{"n_layer": 8, "head_dim": 64, "d_mlp": 1024, "vocab_size": 512, "norm_place": "pre", "positions": "learned", "qk_norm": false, "tie_embeddings": false, "parallel_block": false, "init_std_qkv": 0.0255, "init_std_o": 0.0, "init_mimetic": 0.7, "optimizer": "soap_variant", "weight_decay": 0.11, "decay_shape": "linear"}
Each number is 500 + 25 x the weight over its row's rms, rounded and kept within 0 to 999. Layers, rows and columns count from 0. Numbers have three digits each. The size before them is the row's rms in percent of the matrix's.

# k: layer 4 attention key, 256x256, rms 0.135, rows 167-191, columns 0-127
# q: layer 4 attention query, 256x256, rms 0.135, rows 168-191, columns 0-127
# v: layer 4 attention value, 256x256, rms 0.136, rows 128-155, columns 0-127
# o: layer 4 attention output (transposed), 256x256, rms 0.118, rows 128-155, columns 0-127
k167 101:474541517492511483464483505519495489551515486472500516434499477509497503554471488521468461445498531493513464499493479494514490528481489483471496465506489485479511529473490496459519478527487514529537479506508534507494506503524534487502481542515501529495475480521429532529521517548539493517470500480512502525445526467531481470490521501499491520518512494507504483534511490476548441463501
q168 100:516458453481499452502482518512470476499521477493511550517545453503519465491536500495457523511494518465492508503509469464467462482525502459463522500498488494511471518505524547521487487487448485516507533486531534504486533480492494493473498550501529474524480501472470501464517497512474492497467501509459504558486498441506505494478512492550474482486467478470490501527512487542491450526481
k168 106:504511482506496487531531492515513497491564480501518507474518466523490520503549538479467508488479445497509567549519527531555528489526511515478502470490466559559546516509475476475519489510513509502478527477500541470528519529467519531505488474463493503523486495527476503472504545562479523497517460481454517526521477527505463475507486518502531517491506516428498542494481465496497501523525
q169 100:490504461542507492553480501458487504525462441508520496500478501494423531505523471497532497461457510492485498547483492517495494453494495465510498518497494557524513523517498504509493513468484527490509487492533487547489527503475510504464481506445466545480502491478511540508499536493492494554522492469505478489494514549464473495501491477485516493478501480430487493480496452515461478516506
k169 097:478507463505543448502494496511476514489507500487477477501493484510499488509484508531510517520474505547516489484510505494550494493490518492496501531474486514484498508498487483479479526521484471517474486444490500560490503562527480525532528474492481437490492487509508543529478493472459522531501511514479532525500490457480502479475487466522465548542484502494495497474498564470490472541516
q170 099:530483530524471562534506505480485514510509498492472465481507449533487510529470478492482492531507474470536485526500504536505488486553527492489506534506493494489504483476457520479533490491472508490484474536476520533476515489514502517504527474476518505517557474495458494493525486509523510502524490460494473526505539490531537515522549512482496542522504497481532475556536466494502475467507
k170 097:480513522495511535503531508462517486467495486534500508469490466444518473474493509475509547536452514429502515447463493487512515479544517485476501488460498497488494485477513450497477504476472507498520526501526504467495501488510488485518483486494509509505484490536510508541513517488535543527515490438464451490532475462491454513456501497477507512512495545455469466514533513464536454514491
q171 099:508565462464472519467462514484501530518438508512468497549476418538490477485498520513539521489452502518466503519465520516511480506537549541512481499521483507487502473542523531492490480513539510481483490480485495497475488482467503504495490473493491472555500501502537483514447505512509497503501507490535460508495517495511524518469463483450480486513447474502503510509498501492515498547452
k171 103:532491497451483509491520509506544476473494486476499520491490519493540531483546461528496516497498474494471499504529483505483501552513506537565484528467504449492505449527495484487487512511497466497503507508497506477501496547456461437463523477508477505512486500495476524496495486540501529496465529502491488505485500460501524481510495519494495506490516500521508469561498489514523538548523
q172 107:488545506494479460532486551517485486457510526518490470491484532521519472520529500482497494454516527463537479470472480510473518487519501533487526502543484524526531470531477510448445538525511446491475492490508527493486483503517520527434516483474524538503560500547507484521533473484521474488511492520504524512536539471483511525500481465506572468477472489510470499490506531464511481529522
k172 106:508473506438498491500502553518478470489500508530506521530519470488471490494527549514507466487487509542466517508478460504494507486512501510506485484514502481517478475535496517518488426515485478474526516487534497474495512473438483483508513463524519496512476488490507491467530520495517500455498468497528478530534529510509500469496493527490498512530519534497550495540493523495467432505437
q173 101:532509477465517518444489504482494480486457484497464470495533503508541516520485503501471476485528487532532512510485479542505478546519522497524498431483502513504481536531480483517485525513459530485483540471460495515495516532485467489455554475497508503474513467522423530495453552527512522491492501475521492504486505490467471483538463472486490488505535515502480529524489494532516464477497
k173 102:515513498473504488474494509491524522470488535495516553491470538527537555506453509510503459494412527511514485489464496526484478492476510514553513541473479495485515488463561492499526517498498520511485488500488533559480476506508494503461512499566510481489487549469521490479474488494492496519519507515508496500514514519529462528510476488500493509498474479475489511451471481489554503505489
q174 107:517482528521481454532494499498498473493506498503475534488478485498515494511456496506557473499461464545530521493497503531484533470509470516474506494477483505499482483502438485494524549477488529512498475521493452498518476457514466502485498510448482515520516522484454512546495540483514485520517479498509516475465540519505552492438506526472501541499464536475524504526535501474543488512529
k174 105:525506500519500508535469490516462523499518476519566496509497534514448507511475492577543501501523472465491503473514499509474496471476483506538477502505501535510525490497433526506512473508493488507522492494521512483503480474506502543533490528507514460502536482530521512513504536521508480488526459494484462570485469524483523483505501507509470556532481492500442504490544493500527533491464
q175 106:521477505491458463508495526520475528538522499513504537492482462474491497480508486553534466489501511504540518511454524512483474524511486446474476472507514533513509488490524462460479495478499507496493477516460497565489429469489463538497495467496525527498493472537486512499550525498517490452558489538524473485499521479507485475512525512451495501502518517510488509543538483495493499467522
k175 105:493482490464502478502470458531469504542445527510516520498483518505447501549564519473466500506491486490570507541465486520493477515488457499524491504503463501503488485522506478538502497515492469440504556509481520549500473517494475483500517490465478487514512509539522540457514473501490508479491491530534555501557514519512489504502474546488490497491524558493482501518485504482527483498516
q176 097:497483506502448465486531533482509481527474516472478493505497468498480559509480491483493498490481516528513482510444521486455509505464532512566500501491498498503458484489525502537548527483506488525449506503457491479473481476496507508526539489518441513456554492497471506495508539487537488522522519508516490493531523528508509494512492479502447474501592486489495509492507511537516493483516
k176 099:489526541497528532457521494459487465507514551538479459507494514479506498496498504544482467524452495509489465502491519521504510482500487521531518488502501511500447516502521508510492498525487438524488521479488502520481466478516505472479503532451492502491474527497488529467533516517513496510464490519458496507481507433469483488491499454494476503520472520572517524484496499511465497513556
q177 104:531480466458481515494535512504457559475504488522537543495472491505500567492484498450526546473483477477532520490492536510469481470510492524516479485535476478507485554452468476488483503502445488521464479514519537480469484551473529489484479473497536516491508496503518473508488502513539450452492502484471494532480553496534508495477496493544493467529480514554504499512546449516493480482470
k177 106:531484521494512512500502490513484501492535491499535495519511518484519473496495501486497485556504493494510504537457536539492461497505478541535532450471453478509499455508474515486484492530532503527512454456489468519511490501475523492535473515464452495491471503499499492541480490509457470467475538490537541500494482512465432519527537540491489495503508471519460516501546484504506497525483
q178 098:454510525478500512466484513496423519489497505491494511490529476564483530502520478508512493527480538486530497496486513538470516495443510523565478509502519495480480511518490471483482516512513461421508537512483469490542508452542489539508456516516530515504524505494510517483511467502534498474477502481495484502510459512480477516462500512494499496469491487495495500483510519468504513501476
k178 105:483517507514474477506495459516549525533514489540508513497470481506471494513479530513533428501494495477494513497501469534533513490482510502513508479486487478497538504517471482480501493492486495497500462500529464515494488486482504515444488458540532529473517468500494500514499486520503496463497565510449471542500483490513481528528518492513499508523499541573532467502508516509487517534506
q179 100:525500511518502539482475498494493485553530478578506465499501547560536490484493467470494488458524476498476510503484502500514478483482490514506483524479525508485483454507472509508525524484478505505505523484513475545512498512511499489460530554515502476489480494532507489479509503517506495491493495524513508511532531517484536531500475492535461524476492464484524487473499560532458490510492
k179 104:498445500514538492536482477499515542487491469483516493498487449504464531512496476532514484488530499528490512499494513482489538474510466508485492516502456519495510439479572563495502489485541493508492463488497525505524497506506512493484490516500521522520514486525472471524502465446472520458489498514486540516450518490513510492547474493493465501485487569518514479488529529501489510505526
q180 104:511502488546479455511528540464513516484512540511490548516471507519504495465481500516501518494526543498544549524502499515497490488518472510498537477475495483509507486531512473505474519434533558507474477503458473472526502559513544518498524517510518507508453540532532497537484496510518485496537525515474499495532542513486458479532492459532498522488490479487473525486494491535490484439508
k180 100:486507510486554485513485491479481511507525514445468561494488510480485517513490556487490479494516484462520485474493507532514517488514506526517466522528492453499509470517498504472464508489517553493547497463540543516496436469466526519520489516524490491502561496496501499526499467494512529492509513444486512505513486507513507519481487507455494462501497527530510523536510526492483493480540
q181 107:479478531509505492471510535478496471538525471475517496472491488515515506517498480482481488521501517484509500509516544503536496500551541501563532447489501495486450520494503497526493489494497515500467501501466491534512521479474474507490478476535506518490539529469493514515429503501527513509518524548490536555514514495516533503497516457491520519441507460465486479458523512444470558508516
k181 103:489479524529494480474510489443531470455487507503510463480504451505499513519535507507500483499477532497501467480494509496499464547530535491524532451506498512475551497513492497525462466505469483539525499483521526529486472469462529533507496484528462529496491529503480470536512434509497469499464450536479519475523485480472493479488499478484490518499520502532496502536506522465521508511518
q182 101:528489521494543506490480506538490532452514528518499483511486531507520444493485502483473494468520526490462478521481504525539515512440534483492529474511520472476519512550458529446491498512460549482503475524495537530532524497502479515474509513535498514477508449460537533503468477523497493501510490539502492496501482492477499537506510545476506544471471496526548472513497521490496506529488
k182 107:482461510553546511465485520489512499506523515513532536501533477455523505522518510511524491531532530486540515507468472494491436468528524479550497511460489518527496513513484497496473481503520514506476508515495510514455445507447521531485547488493513524529514501504490506528505492487515502506521530526533482492505517485475499470511481523537469509538487506567499471468473455528500489481528
q183 109:508492486500513512536489476487490487496490473470488466527487545474502490531541483498457485475493461518515473485519492501505496477461464471527480500465491503536535479535497507513479515475504544547539491528523473500520511524509495505549472487498496500494446481480494446490479434535478494522493519501525489509517518493461500494558499520456522502501507495482512520507503501455527499519510
k183 110:515485467489505459520537480471495525525538488508507480477473492512515524503470506508539553488522485544526509479537528438509447501490491504509485518476520514487494525513491491490515469525485553479481483501520471526493485510512504466524521524515568431528457525498478502527516489516461480539530505513514501513495515518444498460476486495517474495552508494487492474488475437569497470525489
q184 092:487501519513491506484504517467522507513539479492471472470464481472485522484503503460491491510540506504535487505446502556486490503512456509543517486490510488498485564500479531464484475518549550504518504518495497538479529534472521561529463502479539457543553535533516498504520458469515530522491482517513498485485539545517531470506510441519495480484498477450521498485449460507435496494482
k184 096:442487487512488473493534503485507491471516524532463507495472519522532504441516507532542459510484538473485503484493485536559485552455501506497535467493474464489486519490509498495497508512512530514531462520472517508486466524499497495454517523527517501444495522479521480478507495470466549543498493506456486498532508453474518479481487500509511493506553518496509585522446510473525499500489
q185 105:474481475518488505498494489499484467531529478498485538518484523473485496519504554561466517467506544528445471513503517518482508490487452503511518464510517517525496540504485499490480507508530530543477558474472490463475522520510496528511516477498493536505512505495500496522543499517506484464486489509476500489499533463543463501504478514474502514468546431502514509534546507488501496472524
k185 109:526544510507500503485492482502507454507498496508449537537483444508494513500483506509569519500499519525518482507507486496451534498483501537472475497456491510537510524501503498445515490441516479534513532509477479487494478508528501505491497468505475474502504503491495540471525496532546505496470485536520469460481472494476537520513500512439467550529509476534490499523511493489500514476488
q186 106:500511493492470482481475474546454510488490498464470472523498521504544498525478547495479482486542480483492516534481468463532502522519505507490556496512489522495490477493503477487513500453478530467484527505513482553501511446543505508485495509449491461513546512522505485526485502532492494490497510461447481503512514524495495500543534435549516463508466485500526508526467519503497501476461
k186 102:500496497521505524476520483469508459517522514530488555561454499477488438480514508500479539525487491489485519470496486527483537502527525495520471504477528493479533579449487467455503479528450521538501499506484493496494536484465547535482489520512507460537493501473482499539476526470496520524474491488550518515533475518508475496489513509505507494490479505455515494493478475502534482500481
q187 116:518501493505457500504498521507461492483481487448491489536516543496484477495512478503497497474512461477527495508502480504522494505506498458504506490487509501447500506492514504485570536472498461493543482510552511504505490464469541484475509458515504466526507528467469520507521494499551465498471478552498522487543519499470514500524472527511483512562463462505481516558489510543501509524524
k187 104:497494451473507496466491532480548508490462504509500530492490542503491523508460488520489477489520465501489508498505476496510484513494500479522461494487475528461495473440485538532533530525490551459508511480512545483450529510514498478498496477481493484515505501507498516520522519479508475498508511518472523524519559480501496497460480497459547524473508535496447467503468528501506488502517
q188 100:494499479520519558501465485502528503456500505484475487480496502490490529507546492427507486509532521497496449509478487471463500479496556481471502472526527502478476507479518480500483506483513469491468499543488515485550498490503463530488484489539515514511477515523473514481520504464469498494465507534532521483468457473506474456488498556511483513508534510495479513466543488491464467527486
k188 101:487533482516474503467530460534497501478507505515489505513508466495486457525525538505504532479481503497447522456522505499511512501491497501542484519481547492509488470490517491492482492521476540512487504517521556495469533512467445496502521526492532541472528495514498516487500490460456463509532493552506472495501537441502490513519509476456590508495492493529534545463507513478481553526507
q189 101:495503489488505454516511508520488507506483474529454464485482473475467475514507475451511490525485528513536506453511518486483512492494525488484520504461509537512505515481481466527491491493486501510513473513503481485474471530512502526439520512496503518480445466484502469520485506506521514475515451491548509494495506502529488553479494497442478495528516525494483501514522485473490522506483
k189 103:490516464521502497485502487501514501485515475476484485450505483567505511521514541507463453494501488513514453532530499500493491498482458532495481454519495456445517481467502503493501541477480499517547478507515443485517533542540508501543511456523519499514481489519496471484525479492512490509509483513527480530473545515459505507474463547484541474506525514499507511526523478478532488515500
q190 103:476493532549511542503507497466512502470480465493496515487488468479468520471525500477506501498485457488528487513497504485513486497511490459455526505456508504452530472470534469473480507470490491500514515519495481519511486505547455509499523552481466486496512494481474477473508514551513487479484512497534489519486468506498515454460531533535511540495479455499500531479477492526452520504489
k190 113:525501495520491486481491453517536495463504513490483519570516506465517476566484500477464530532510481526455459516517463509464492516478475512497494506517482522451536504483471475532487483537508477440506503521495527534494505513485535428539517485478474524540540528539494473495513518496510494479465492446465470521488494467462490532493507479497503497514523530491507496483491501471499498489495
q191 096:537503507501468537476479525518500540488510501479531548483495548518559516527486515554524465506536486510490492498486528527504478510487524511490480552461510464519430493483504488501513483507515507494510508517537486536493456509521485519460470488477495512502468478570459546500505491537490512491498516510487513471478487490511474507467526481503511509474505511504474517501480467485495483515497
k191 104:513510527483496546558451543519487513452523515502506520546518560496513515503553501513520558466494507541504537520517482512505499513444532521484501473520502473540507477491533471503487502526473527490503469514512491501495479492518530481525479517547518494499481461479524511493448482464512462516498503502464479456463503530488449506509484504496507525490502539531519461490516505495523507515481
v128 102:503485478500484527518542479509486468492502490557464496477484502536480493495506503477524506487502479467535510523517503509531525553495507487496549488523458516486512550508514522488519515533487503504468514512476530509469494459498559505489464521488507478504503471517560492535487458483491514521510469505463511527502487495461472513493543544497558496529500498507545497503494527500547464488429
o128 103:497506517519491492506517488491459515516471480445537497476494533485509494483499496565529540503474482499472465522533495478494459489494506533501506533504536560509542508481486504498507466471516526503449484483554485494454516474508478493518549505517498506490509522538480542512477536465521499470510483475500500508539483456472467530460492501523537517477545493477446496515473489502508505516526
v129 104:498483485498488524509510554484521490481514524474509448454477487493476511549491507504478512538525519475511495515527515553482498491543490537510521505523496487517562499508478495524541486498491462516482477521528490538524519516462480472491495490506533506508493530502521519535534476479504469466525511560541495487505509457480462481491495497462503538496506558449449455516503474479445531470524
o129 101:527475529481498495545489461502444453525474508503525529490486514461513519520470483532441502487522494471521516546510506464526498513545495486498471483492487476489526517507507484520524471539492522478536519513479477485499542499461470565499459527503461475500498498470508513540452553495476528567510504511533487521494487511503537493509526499477500449477465506491467512496458491491493494459517
v130 103:478472523477503514479512516476514505482476536538511508486529534511478511499493519462550531495505520444497526456511510517529510459522512513521487539527465494504498501538458485542521496532546556492512531535519535509511522526482562502544509452506480471492485507494573550511464474501499467482516530510469502503468489478494506496513497500510532498502528515533512484499535482469444550490507
o130 104:528516571529492512542490504503506523433517450503488481528500518508520484504496475503481459534545525487532485498504507492538488517499490514445459520484474494468492439478450492468506514476493491525505513457509503505510492484492447476544494523474516508524478543525518467543497494495526529496432506536465447492504481507482519514516519470513491513458482466532473509484514518523471469476491
v131 117:494519530518504479503537465508530476495452457447529486504498519510495499476528510484478489475508484492488532523526501519535499506508506489535481550489536485514467515512491503493479507479481523532540509495534506471541481478540513513532522514455467483470506511454509505511486480551497518514496454537545515462497458514550470507557502526459486521505495462515442485503490513468478492509487
o131 107:495480468495493509494533507526534492534561479497506484541465522491487520490468483470494459441499484505483519483526542491503496480492470493510515468467527536524500498542498514492535521522488521484455501504501528482524491479497490429493515535483524539509498554539535515498505458470509519535463505470498477528500528445501510509524449498488492518545496487501478481498514433516550514500521
v132 112:507529504475507485513444485521530489514536499458469488460534469498459463504501535530487491465508525533483508479522554498494525487513506520491496499488546508480498486520454462530486498494491506491500478485491532489532476511472528471488481458496543530538492428489503503498467499490466523535478510477508522496535483464485477492492501492509512536504527493534462474493486505475475480501450
o132 107:511530484478500485478529505544481492503495514527474505559474488522553530526501492513490502445485490477515472493537497531512526530476508513533538536496468461496548526500503490537520517488500507513515534504508506500507508509515533479442510498517501485469516549497523461527509492572507473527485516516513493504538551470497505519446464463487457455475535516455502505501492522522531522476502
v133 097:526507523524448445537453477457543522500478493545492488465497507512528483523450547474527481504459489446514500494509512523460506473531510493482521501525492511511510448499511462489524518497507510519463499519510472534511485535460528484493509486473533483522480509500538497486512506523491489483508545489468526472494515512494469490454495493503491512470488514480519482519524526456507494534495
o133 095:485452496525495524499507478551501457506488568529503507520524519499508505535532491526480576465509504486481505502463494508523524509503518546473515504511477502522513508538502536504534487492455497530527437482526494484493526514501497531502484470504479531516470506503456463522526518487504481477464531526500509522520491516498494487544467566497478510511483506507511535504496451556501537489532
v134 110:500488485501458470495534513512531499484503495511503514447477504478430474486503486529479548516509481479501514490506521494501475508506530503498549486519483480472508491538441487529516520514526498506503490483514496543529507482484441508478490471480522485537502485490563448538469460510498489519486473512498530511521526502471519488488513538515508549511514523525482447433486495485483454460499
o134 100:500507538481524497495516489443493489487521549459507535476547475505559456498481518519509523526480497440447494546492511510520524503487508493494502499506493545484488503497520494538520495507519545531489540495518504515535523459484499526510469547481507551473500478519481510470481496515539489521499514480524550471498523474487525494518492495516471480482492467544503516486495506530471479496507
v135 114:474504493487508488513494469517482513522471499529448499527491491523521479461514500486437522473475497462476540497497474473506521470527483515483567516510479452530500454500530497498534527488472484435463538505548499477500481535531560551498500489472505536519494498514482521508493466559534511480492478509514528501459486492501468523546485490489500451477495484516529569492497476523475523552499
o135 107:487505481502465509538478478524536468512526517492493497492495489499525471487518452470494477497493454546483488511509491468457501484466474482499477479442527501473547519512461498487498486489473522519504522499491511482495508508502435463533505471512520488500468510455493489474507505486470510526494485519458505525471496507535551512535468475550519516497519520478472433464487554500553497516508
v136 098:556504516506450486540489501475497474527503473515431468485496496498511455512521455503495485506494525532494508518509516507529496500446506505452483484520514451505490538491509490475487473515488522507488486507483481502472481512469540481505488547486527477470527499515504461535464491566477520500525538481505483477498509531466512503482505477514512533508504518484513487495509491492481480526472
o136 099:473496532524508500476507480563476475483508486497505509516532458481494532499493516484530526477520504516475520526507456487492469512492516519509488553484525531524490484525526478536483523473524498482463469484520521479482558472555493480467513453495492539525522509507524484517495526519477499554468487483488506518518466498535511533512481487519466482448510466533524482470477526531500440444482
v137 105:528485465506511466529526488522533521501467526484545448505442535504498485526505495500457500475483498547490536504533505456511520534485523496489497493494523476493536506505496467487473488498500468492525478501480469467520469539533498506493468531481487510465452550486507537513534440473534503494498538533514482537485470511493503526513510472489463514508481482508530549441476484461500460511462
o137 105:503467497534503545487490491513472511526541497506509532507539470508531565496469507493494461556511497514490506485548540479515524497524512490522476475457505535464519552494500489521497532490527477463481490531512548521513521502485520538498493485509506494504488522499493498483504494480494512486498489541524492516502470495467526488501508537501503484508553556449532505509524481493486529542509
v138 117:534530480490491457515509501498504480528479426530501438472465573500476507505499528522526468510497528508515483486489482467501471529470510495514540462446497483517507529508527514538529506524484521492529483545539516501534509524516481530509495499469481463469501499520488478475497471481508507482505526508489496466479479522503526529501525534504499451520489482519512462491495490506491560536472
o138 107:490533489498502538450477493526519481480535510491521538533490489511513480486472525485527499517467488471475476496560484482451501525506520509472479510491506480481523454486504512423474532485496509512516460486532533527535458529482494498524505455517511526528497486476539534483485533494452495472491464483490493491521470494476518494502498495489534535510498497502487481508477469496508510474529
v139 116:465504504545505498529501463516476515513532488485506546544498560514472475499506500506479481476456479520480463488526505509503502488497509471506513479505532511502514455515468475490489521483481519507500467486532447456512491531466502490532525464505474478500504493544504529470482521492510503493492478478515514457494482496514537519535513487519523534494510445482525516520473499465476486517453
o139 103:530492469469495454488492445494559511484494458541523534496474475551480520503496479510486478502501499489479497481484526449508526512475530513531480494506517458513513505497506504524456524494478466495511495525486526482502510516512526502471486452527531532506449495507505473481510498494503491515477470523507437488487500487487475506474505490501480503485489517535496495478512508544538504494500
v140 106:489444536468517464508529500517537489484526550487484516458455526448494510476446465499519544502524521511505489491485481511462516488532526517469532498468502499535482529489537489497508543494531435524528471483509455477520451516493526525540559479513466487521507531478522512535519502519516504474551499488481493465481489510485573507490484522484469464481494492519489516508497461508511526449481
o140 102:519512452536478516504464496498507520537496489498504475515541485487491510493504514487493502493523499462515497465499526517500555496522541529473508475456540489522481498501455494477439489489493508506516512531503520495488494473481461531507519529527529478482504508557469506508505502551525466511461502514502511518488514535491529477483464521513488506526481468555530477503512515481503512543495
v141 113:492513521504503491528484488493509480526474505519492506492473489468460482438525485511519524441469524511469515506492508500457482535506496462535483475500508527499524456526508520461475531516481499477528486539482502484515476500540531442547489546514467502482463480535486485511534493523529515461474480465514548524469488498510519486506579522493548503484462474489498479538470510485494486497511
o141 105:499529492499501428475482476524473508462512498500485533516499523527498525526448559543519544520510518478448497495527498498468529517486462499480511481477510490527498505511490525473496522476496537567503551507504512508487510529502491511527507493505515495530497532535527521483488501484477515479506505544496510517472529531474492466489526509529508487473505500460505514515510489531508463506484
v142 098:518561460494518519495475535543506490547490466510522469523536524535507519482508509492469487514478502482564497534479509501541532464492466483481477496495460490488497470474484494495547489500525517498473502515506494505496527488502511487469505466495501503509471529500441486504497526483468460536498516501515483487443531505471515521513526534458532491541500454542513489483512506542463527503479
o142 096:509487513492515494489495537508505550480522487473521528511491502514469502470467464529519541504523518508460520495492500514507455489518514517510529512518476506496504555518514518507514534513502496539514489449521530507499526524465481503511478519526497497536498494507532538541488484519475510497502461490468435487533473500517471465440454475490496451469543549493514489506532505496513502476490
v143 107:537508499491446511486505535524475493488519494531545503467522506488493545441505478477501505494520506477500445504500477544461514515496504531510454471469480530471492440503485564548480489513500502524505529484519473513506504462506522502498497483486506513521519513537454483553503498497470471480529513551465472498454509477543487516511472481565502489485500460494532531462546546500534524504547
o143 104:491496471506513479508522458521517512472476511496477460545442491532459495496511468541516495545482504523510538496475472465512529490477487530502515536545487520473504479528510555480507497513512475525476523471523507536507533514557483509504488540474487477518527498461554542492480513496440505508457546499488512460531539515500499480533537483468534479499507490528558509525495500469510480532494
v144 111:506513511482503470538496486498544526486472532490454527525534524522504507485528464455492484519459513478484505483465488503492467529490532488525439465529526509496515479485498483477471504504490486502550442460508555477490511517513544448518478492511466480495534479524473511459483519501528524483475556519531474465521512464500501502493505514532507481496453468471493511484518498469485527521499
o144 100:494523484501509474476521483469509496518474492527513492492490473526475463516464507514539523499509499529505503496515505519465501487478481520514441469524489518516468474450473468540502499519463484493491508516518507456499466491480485498495557463494532484517508522516531489496496505518451503503469519460483537533497505547489464491528461539475507501531538494449520489478500494486475497452490
v145 115:536495486512477519527513501506515518513496520435493489498508493504508491492471504504453514476517526486464461506498522454474526473499477539463503479427544500513524527486503505535520500479473527521470513531503512503481484532522526522483444525521480514467502515469501519521475462488528510489552493526504519459457479519533543495495461485525516457488439481481508489525478496536437515512502
o145 108:507548498497497498513496479511560490554516502492442488523438517507499542505487473499528500495467503525477524502537496544516508473561485519520464525455508512490458518501464493487467511494469493481547487535503496510488498470501455491481510508489467511508503501497517547512503537471490479479490497497484514491543513510483525549527534491489463505469481511483480533490497475457524495514522
v146 113:491526553498531511488507464444502467501504519513510478504525518495512520497487464468491489474484540502474521524497507479484463535522495469526500498467492555504475476548475462509492479512454453488514455533521516480469477535512507538482480523571516500490501482512512503482558527488504453550460547508506484471493470512530487481551481478505508502482461460504485449525434494506503503506526
o146 108:522513474416497486528496449499522510480506502477486448536549495531459491562536504515480482474503473477487511491540476504481488519467507496489456497480515448512498485506456530509487457483501509519472469501481481542572538511431518475514488501463482493515500520478530466558469474481508511487489521478550504482471491483483518540460484466475475486515555499473510472545506512519484515481479
v147 106:510474482495532474509523481510499532540499511512482473517525516506478500550428454450483496511484476555511477512508487522467555536480485492516558554464483505564496475513487510481476526475485477448472531516511530496480474519540509488457466482505504466477498505513508461497468479494562504502497502530497518487532504533511492487508486532553475541467499506506460506511492509533477490475531
o147 103:460521511504538489508505482509529490523535524479483514506528510536464519481569465494473506507480450457524509498498500510486526511530452484426468498526455537452520531484510479534519482523462519495517541492510470536473485499538487500459491491474511504475483548491455496523507523475497495490514506474488477487496489474467518537479479502525500489491492521515487523459529485474464514511528
v148 105:451517497527486453531486499503541460516488529514473458513467493472449461478521531522531510471507468443459481501505530496490516512517504480482518451508509500508522494542503507516478496490441475508487458519482468513502494485449514531474512500460488491511506549531544462508504511509454454493521530471477569487472524502504473534470514490514460505496482507544493528475480507508519507531479
o148 098:514499511493521541468506473527519534489487508496482490503508453531540504511481560521484471519495513546522527540477476490476513490473527472500558533507499494510498532520486551465493517568535493529478523521519515459496528501485457506487499508539480504511470454541475487490489467493531501514486534534479454500499503485502511533519474499446543504478504504508476509482531494508493489472544
v149 117:488557473491457523518497522492527502495535445511498510529529468533500508508482511515472486506477513503507516494536483479512510494531502423503511482500541496502493543524491525508526478502504517455507534481524508542514492479530458526526492494495480473503544534519500493483493502460511466545495520492484501515516538497553447512497506471478507455556503481455480506517528527443518549478495
o149 110:545495493495500496495521507509527524501541490480477491453428504483509506446495513512476517488525482511454493491529535510488477528502528549521437509499466472499465515511537500493516484466503476525513470507479489468493530498488487486465512498498505503518470527498497534472486509527461500490509448496514461474477477499490501471512528481491520499492529498514515484476529506506515484536496
v150 105:501492515488480503547479471439565483482534470537526481484500505551547510543479512535473487517528501494500496445475509518467474494476503468525507516505462538483465500537526507507527475494469506530515518480487501542541504509491498520493551476516520516478504480514526511528539541503482472527528490522455508482514495493463466515507520504506513495509525450475496491491533536506457494482504
o150 101:501504504475542539463506496522473514525461546494500488513532528520524493494503495474465487503529532500497462496474486525504540495518523556468481485500524514490483496494517481474475471498463497475481499492472493549524541512470532479499481513491472531511495491483481475482528475544516536495463482471556502526464505489500418523478474479532488475515518538560547533471483501484508527485488
v151 099:502486509459509501497451485503498502535504484517508475477522530509485491468474472524537501449481449484498488526490490544505553483502548491523523527516493509505542494497524491508522523501486494490482542493522461510475519493501483471522545531498490462509509531474543490455451485545536527443481541492537504437482459506542506538489468493485519482534509488490501478500492486551509485507513
o151 099:478510514522468507463476484509535515523469488487497489521486461539513518447536470531459509497479535518494551477494502468523439488478462526491493477479506551460505467515540520473482477524461527511510472480446476483491500517499448519499541518512459525496485486542474498540530529477490481549545558473497511564510538508498521522498503489494473510498485473530486469523509501480495502563442
v152 108:507484531501500491501512540501509510518468496501513540494513544464534542553500546509481492529517493475486468491499531487520482506488524530528530502545503523443465521496504436474497470478470533511493527507504497504550510497502490505466504530527501506496526545495493483515536508453481512528515502526509484501488533478458480501495495497471442486488476476556445523534506473498518466496478
o152 098:500492529506537466539502515519516513493505477478519458478488527556520488521494453493487521507481523483519528451463467529464483538477535515484501463474486466533544471481545506507478493468523489483507504478465481478520487508515456448493511512492482523510498488554514470522449470501516501488509468501550517511551515491524525479490506485490516525520521516505502504449508451461449500488497
v153 101:529523487508500477469499501494514491513525511497490495495496513568463518435522476496514512511472464446477494460465517501499555473501528528516503532523509515505527527514510534506506496533529515483451506478552507504467530524526504447486491460497525512482484466498509500563486494492473468526500509524495447465458514513499467475499469505485488502520497467509490503471488492490511542514513
o153 103:472512516510518483496526496511493535482467482487527523500477485431469495557521473500535480437476509523472504540476521471521519476494446494522480526484522529471525470499492492487491509493490513492533536501543489495492471503474525458532496510511510492538542511502467501500445539495511461483486473506483497467509524511466499522539519508520519471490499515511521534507521509523526517518478
v154 111:493539499532504472511516507515537513494510527465475517532481502537512490480501559475498493484510457477485486487488481527541512523479507511502497476519507498501481559458511515474504502447438447487498478533543478522491500501496503455545486460496513500493491510512535468459544475544466532485495507502514479497522526479453504476525530553526507526510450500465515494523532474503503466464532
o154 100:471517513516494485483546475494504501519575513506482464481484480532528500523519451475538490473509496511502478498489496514480520505483497504514491512494494490527497529534509455501484530534554475535545468499461523470467471473482523546569513485500478522538501491518496491495506520506471519552517465493529513513481510504492512495478524506518535517483500540480509500498473500512497510497508
v155 107:482482505499475508551501523477492493501505475478524579513484521458484475497483506509498490476496512494546517496475499514518496534478522520502465474479496531527466503528515442432536506505483542472553503518480466494524473459514515470490451510522491459539499545454457538498527480514497462487489509479516527504498513484464498466500465472523509515513497520521557530529501457514471502487501
o155 104:542514484491476473542482515481494533479497501530463466537533509492472487462487527463504514503508484456454481527477486522426483492491473473488412495472499476452505478497455536489488519506512481480503454494460524480475498516513476482526478515488507492495521468529467453556564535518491487501539511520535432510495479490481502481492519505459462462521475496507477478470524462500495515516537